python train.py --vocab_size=8192 --norm_place="pre" --rope_base=1020.0 --init="normal" --init_std_qkv=0.0256 --grad_clip=1.0 --schedule="wsd" --batch_tokens=32768 --train_tokens=299300000 --dataset="wikipedia_en"
Each number is 128 + 24 x the weight over the matrix's rms, rounded and kept within 0 to 255. Layers, rows and columns count from 0. Numbers have three digits each.

# layer 3 MLP down (transposed), 1024x256, rms 0.0685, rows 569-664, columns 160-191
140148113138113181195101133119107122134119099106122116117152078131128095108155166122162069104117
099133109134135153121191163161162168141127138133111106173136161129120127151176133160119106109100
115149135195137157149153042126072108098031144140109119147116150122140117122129143087094067155086
166108082142138058133101140153158111100174124136133063105069104120135071139152205172136139095093
095109191217084147159074159119156084111139165150147105130163102150118131122110158142127136195091
146141164102139144110112119187126129141101130111136169126083133118135077152155130137156143119118
130128128130128128131129127127126124129128129128129132128125127127128129126127130125127126129129
177139118187197173146173065130151158142148176063157134182089144113107164160137200128165143132106
172121136131131111124103151157138092099082122075177127132112096084122119108177140112147169145105
095114105137109139119139149165141124091127134131135058192168127066176201148110163112127126160129
153123109106133108138101133116118136105117097157118152131151132144130108159126146111117181113146
137144109114123151116083125166132152131153149142136170127100148137118121138146161158125114105139
127129129128130128131123127127124128135127132140132132136125128127130128124124125128127124130130
110141117107135137126150149133122137158113142081160135122144104160112123123107161154124161091132
142106147122163140126144142117123095161178152117083195133117092112138112156210164117140127132119
087115127118134158126157135087150104137107133127168097142139147155100140124113148160092116114117
103168126128130115109124093100090052134084150155131137153117124084100142181140121129137090130090
140128094188156128165171141135095138085142087155152138072114118147108187079098141124138124138055
160153133126110149101170138100135133166141156130107093097112134126150096102153143109153137150098
171099123168095127131150166117122178134134096141102117134116136151183119151111136093137121138116
143123091156145090155113137100130126124157125129168166071091164112121154123124114126151104155104
132109117129131152116134113127115147136138137153103165125117111122128143114121115128119096139139
140141143130171123091124156175130137091139147087149136153104108121133154110091120138134129099115
127119091119150137136129117121102087149139123139147126104131141162146137122127112114144118142097
108135098135193129132103150182115124165150155145122147078123133153137095152127131126163108141180
128111118100147118087133110104101125086122160136149147123076094116133099113119121111113148123154
127135113147140107107096183096152088117102133114119167117122118157106137165126120130112127112099
148128168142119120152104143142165130156150136172141136128118150148123111128130136143132152173109
104079058144174147076150113133166077118150072125160146136076093129172196152133159103113131126096
143152111122145129125106111136117124119188147107162160153142122154151122151186126146105150131113
132099134093169166153112121166098170162120154132127105124192122093169131103131157099152181097136
127141133144138138121150136133123140141136153122142129117117114151122132134120140157143149117117
152136114128118094135115135117127109113131136162145107131159049143165131084139113139155192137162
139082126148142148127129123133091146154087116152114147076114126105134131127123146124102106114118
137174085095149117136133129098096170098158123140135161157104163152109127102153156145126173108094
128130147112109114085088140132131140100174101141151101114173144157132150115149145152120153101146
158123172098118097099143133133145140109119124103139121131136172139124098144113137135112119136097
140147126131154135094132148080126090115112164129142113118106116163113137102164104103105142093130
154162125124148150156133107081135140121121165163124120167109092078143189169110148126147151114174
153108138160105090128134126146111154108098142130118121120113136112114142101108152152140073147138
139127152138109166132092085128133065118126131109106123139137148138135121112143112114117106141093
142115148133132145117125118120117135124083148105157108115135139139152093126148148126123119127130
143141125109139138138139114127166161096121114149106103149102137126173112153133125167113100104131
164126098120118124105152100144152146148096151122146085075130157086146143144152104131106145111113
128127136131138126129121129131130128128125131134131126129129127116126125126131127134124136130138
158096086146120104114155099132114115151127172179153151120105121140121064148091112159106112132118
112134118162165178124103124097153069169178119206127190135140125135157149138088116140160147093121
151088196138165161109122152104119128103123107137143127102118092107120101136139159111107153113157
131113151167146142135106087129126115130173144125104126149139129144101109116145151135139094150122
178107160074110116101138123145109180161136141114090125155147125088112172128152119159114143148138
139131113085144109127133124133107105123118146101085115100134144128153120171160123082125128119119
124128124131129125125128124126128129131132127130128126124132128128129130132127129129124127133126
142156083136123126124155101132165109138132109149142124130141076111157126110119147133092148103119
140113107091164075153080146119140157149139126132111126138122131114125128150098127140101155151150
124181095125119144164126168144141120124138087116138185129151115137127160109130143119146122088093
122120133160128166149207146141189159098157158165083077139109142162126146181140142079147139121123
123144093144160145112127082072116143116140122139174126131153059168130139115167142120143130115147
158140109075193108129151167115198114089127103109141114110094135103035131130104151093132124106133
184136124112132119172135138154148151168115132085166145126133109115153088130144170123162149135109
135120134165153125116155108158122156117132140142154130141133090099105114111162122133120138128138
096161197103124119120095086142123135139161123113107112112105107093158103094116156097111099161126
119134126149118171157125114129092137082115142146171123143074142147154102152137151129140115130164
120107097126154128124146091135156100107127087130134118148094124126135173140121100096112059123118
101102135153111144149124131134138140125164180103132101129118135126126132147122136156121116119116
111119213108150086140157130167121109095140115123125148134105138127155176129144119151157108120099
129132129124129129129126127129123129131119124126127128130129124128126128130128129124129126127122
123108127123121107142167116111136130137129174162086095119081120153136103115144150148101165101156
128131154178071182063138095194164163119165088129169165079143095123127124111070144103104145114136
126132117106149127142137076095127063123121100166149174128139093096140172161122145112100143123150
114164076115162185070160142177095174083115068125203166068139174130135116129094121105134074142155
151080115121092122120129133127127125147150132195152108175076117138105161149095114105097143123141
134129098160132086128142169095119140124103152150134160084148169092152124192111152107191107125137
108109121092144109109128145118151111115134113115106132118062165117084144134102149105153114144085
107130119129059141121122147146127118153148112118157101154098124163121113157103109134164151164092
121189120133095131142127142095148101112114139099138156062170144073159121107130125122133069129113
120128117173120129113138141123136139140145152140156123098134143094104081098141104107140125109110
093117158144128102090106155176113101107122146119129133125090134117151184134143145171177093122107
160120118138120117088148127116166143086136119157164118084140110147106125155124164083193105132123
128124131131130129129126128128124132125129126128126129131129126128128133129129130128129132123125
156123144109129114140143123151111156147141139143117162118128128140139142126143089107096151118088
134179107141146170101110068159135167127122180158082101137127118103140148084105096133107146087088
143158121120109132195165132124090138135116125108118155076146166144141152084123109112150135140160
149106102166126119136088109136103164099118108136120122117115133110147148122111104121123126110141
144162095125142123130133142116108123125097132103128117097150146139082072179122134108092081119116
137135136119139182109140139119118082129100107156107127136165186136140129116144091169126115146101
151121130122135092162105093124144094155133086152122115149117167131130072097147195123095161154156
165132144145132162152141113113130099148119136135152122115121134126172141149135123090112026151131
142140115136129161097162110168110094089113137158133094129157136139097127121109127099090131121126
067100072137105146146132125147096155125168105150167121113125154133165095120101142123093103124086
081130132125131154136147181107161117183082124160143125086149139094146133183148159110127129101180
147093082116138110101194103103124141101176105103144103151192095133088160150168121132094132144098
150137126168128161112103081095161158151070125117137155171129119092079110117162139167124129109126
131127172125116188190139147143160128142136123154129106141115079099115098134152130125112097131152
138110113134087115138080146134140149174133104145137106065134115092122105128149123105125171110068
152137118096128114108156151138126092133115136118131158132130133111140120141105132133096111127119
102120056124146174151118116143194079097073118152108107107136095171169131088123153133113117109138
# layer 3 MLP up, 1024x256, rms 0.149, rows 570-665, columns 160-191
107094134092110105112145107091122146112166170121126137103121109114102113150109138120154124120126
128158118116113140161152145104117132126114160146142119093132146114097139114113086111097112124123
098083098121126075158124098157169116130152135151145141112159149098101140097147187144168101152113
141137097167075118129116147104117154124133125110115161101149087157135111132077156122098095182155
123140125137110082136124100137097134154099168115140114148154129112182158127141150137161099099078
097104132189124094122147091140130092131113108154098122147141123105168152130127090149119169145120
120162128138106130149150107134155176128104158120141154147135140132146156129146097089132156123144
115090132080126084120109139125135122119163128156107107117144091083119081114121141157156111106103
125123051135178170064104196141145150136127087145137103125128142107103102144135157138125133172120
109068141117115118109144101082110133135120111085128115109106126092133127103157094154118183105146
134150096148148108093143139119121165088129110127167133109126143163111111161135142092124090117140
093100160132108093124088179114121155101117129109131153127157133115104121160168129121120163092096
180114113079135114118150126113084122138112130153112121138141080169149133116121121134159147143170
108128104120115137143156116110135184112106098144143158136140105133113143105143102153121093165121
101119144127102137168119108075123129120129090148088134139116100114119088083103139112074167145135
124115134126113111107145130120093106136073124139112098174132151109112119098114139137127109119126
160115133144148155048119120121083139149143140113150144117083137158116118143139096163170185139126
115140119106136133143091119144077132136147152155105114096085107127118145145135098129112096103173
116142151107138135186089134124124150147132115138095114134128145138103125108097099164129117111161
086159146129129113122131106121105143112136123121133111114164153079105162122130112102125104113099
072147106147140162086073115142096136119130129112135105135158145073088128111133152125113141127137
113132129122133105139149145146125127145136144139172155123162110138082158119113114119113123128125
162122159118107115137105126098120131085123125123147130126099117107142127134099163108141112106101
086130146120137122081152105103133098170092116124130123150111089073102134184124161101108097164192
156109174134151135108122116142143161169168121147117082173128101139137147121104121168107085116133
118118098100140121138097104161107111124148121107179119166147171168116073118140109142141140134126
130121108158114161120079158164105129086119156209109131173143129115138125123131134154080101110168
128105099126114131125139117117118105147165108124107154089112095147147143151121121129119122121111
120083117115099103105149112140131147169155146137150085147143137136119126141066172114107114105142
139158125122169160140078101145169152146172150117103141142166092086095160127147131118133118148158
085129138103118119129121122116099103150140119144172116122161151132138131127128114118134170137116
148130152140119125172153125144159145137133104159110142158137102130091131137153129129150100170172
144145125147114146141106087142130142113114157111132165186122086121144123124139181135109159165147
115092145124137125119112133124124121109121113164114100190153096130119157085114120151103138110103
114108133125156100130099153104122130093151114118159141145120124119136163130133138130089171155135
155136110147140111167136128161099124131111135120121145154103121127059110129115104145148159112146
096137115156127153122137133107132166131147153119081119159123141137117158139117121137165152108157
086127099100095141073108169103128162129119119125126180174113116087108115104141134110161175093119
130128107133125081144089167080124110158162136136134099134142130147137179122104178108165132109117
126140148130191145095110109108126120110091086116071082166124114144147113075145126112121119132133
131120101121162130087122068090197112152111109102151140103114132132114185124140132109151132112104
124157109083135109166138092099130120100142119131166181081158121169102124140130106111101151159102
114150093128094078108113109153135166121148114084150128120114089117153143151115173160089115118142
109145137127112127102140165146148080113168164128119152115164107116121173113143130115121120123112
104083118133107139155150136153099144128128124115112129171110160142107098113159114133139114127106
104113150159159110127134130109154094140151159092100115131179112142125154127155139143093149161137
132150151119142083091111153086179165107114110098119129144124174153159127109102124134117136090148
121107126106145098150112158093107122124158110128114113140156168117126177140127145087120110110142
088114155134151118093147123087138156133132110148145161166100090170072134163085129152153093161129
133139087116153115130158085130126156139148120106110159121125124122132124115116177114099138124131
107111125132097154094149093159131113142162117106104109143189155161136135106155120175170118095152
118097098100161106110143152108161098137141116132124105143135124116104105143148143135129140171131
092133141101123141087151133099049127127117116111103152149146148088131148129087120131162124098116
121125143116113131139181086147125119105155094066155126123135118109089104069129100115103122131093
142117134117138146149131106091086135142161093112129113163122109125112098127140105125107123122128
128174147084173149129140100089080129121091103117128148157120127163116116123097084121134133126173
121123115112179139090154157122096138111138131130153137129100165141114108123109115147180153168112
129159105145124098136075154122117158135126120120156145137168156150114128121137143115129137134085
093138127159110162156164134144110162160122138107132106141123106153126095147135161142115112152137
141151080155135145161098152095113159133128130112154126128176134083090124156164134112129104127155
108124095110131135143121144098129145075126155131092141133118133142091157126143081131103082127149
112096094111154134115131107137117115109142127126126108142115106150120114130083099113125126129122
166151136130173108123162131133124127099137141140152083135153186129147181143164106093083144144153
092126116152133127119141164146114074138131157177117126124143167110078120113119146145127103120132
128130104127118133131123133153113083089159146080140137119134131104135145129087111152116164162144
138097123151127176118141093151108156120142175123126117148151130152142117125140156118133157118127
125129127141148151105116097139113150132144133107134110102157127107141137076120126100149125099100
144107107139092135097128096112092152117114124130145124154135137137143125153152081141131155115153
121107150144125085137104110133103105107104123108148170137155127096120163087098119160112091150123
105156130134152159156120134114179151104116123122109117100144162149130126144116139151107158116133
127139116090145114122157117126127141155096104093115150109176122103171132174133130150156129128143
123150159107126113135117141140136126076158151135114116081102098154104181138165131139167108132142
104160129122102115122148153113150145108116172123138117155098172128114116103154114122117093173146
123138129102114184127151150136128144160100111129137108123130147128165142134137098145087111128169
119135159136106136125136127120155153126175098111099126115087162118073072161162160116152155162143
123121168109086083093134147102113160119137119116096157122111164061148150169117148116110093131158
147106134144131124088129142123159158114103138142133110149118169116103137121119155129100128109123
099127138133167145136131181186143155143163191116136129131155085134127099119130115155128142093147
133085105119130111162155135170121144161123126135123147149101144113103116145110093125127168173096
145140126126120147141123091127130158124139123130163134145125101091146091123145121110140152120138
112088148162127141119183146141119162188133122107148119127132143136136170134125162133133107095128
152131144110150109157119161149088108119102169116104101084161124128165150123140125121124136079116
122138152139127098097130127146151122131099118117116133125145122138116117131133122132144116147157
126085138116090075169115131126082079158097120125119129137152135133105125117138140102142142146147
099123155121117079134094129100144135112089109159152097143136161163143131155131157186114174144111
132114176153128139120116131145119111124154158123041111138097125118140103103091109167154155151134
134163162111156087110138082100110136125138151115116176117132120152170151104139146138142126119148
135117132131119109101107073133110113128112111108142057123138136139143159112156129089098150096149
172164188114146145174114114145094107148096165077104136149133143142138175100149139135145093131129
098137142155084139135140108149147133123104114143155116130146091094125091110116135108180096117145
080147149111128166121112183145134142114145147154114117106144151160142143141095098143119086134167
130124144167086136175156140139111164100111159133105170156127107105078112113116141125115153152117
143085126130146136162135102137106101154162128092119078175113147097128094045093130106119121114110
125101152121128138078151110123147141122146159132127161125121092133122113089067139123121169140176
134117123110145143128115123099139107103129133160118143131147110104117144115123120119087166122136
113153144115120099136103096156125135140093171136126118170111166107116115153138103121146135116118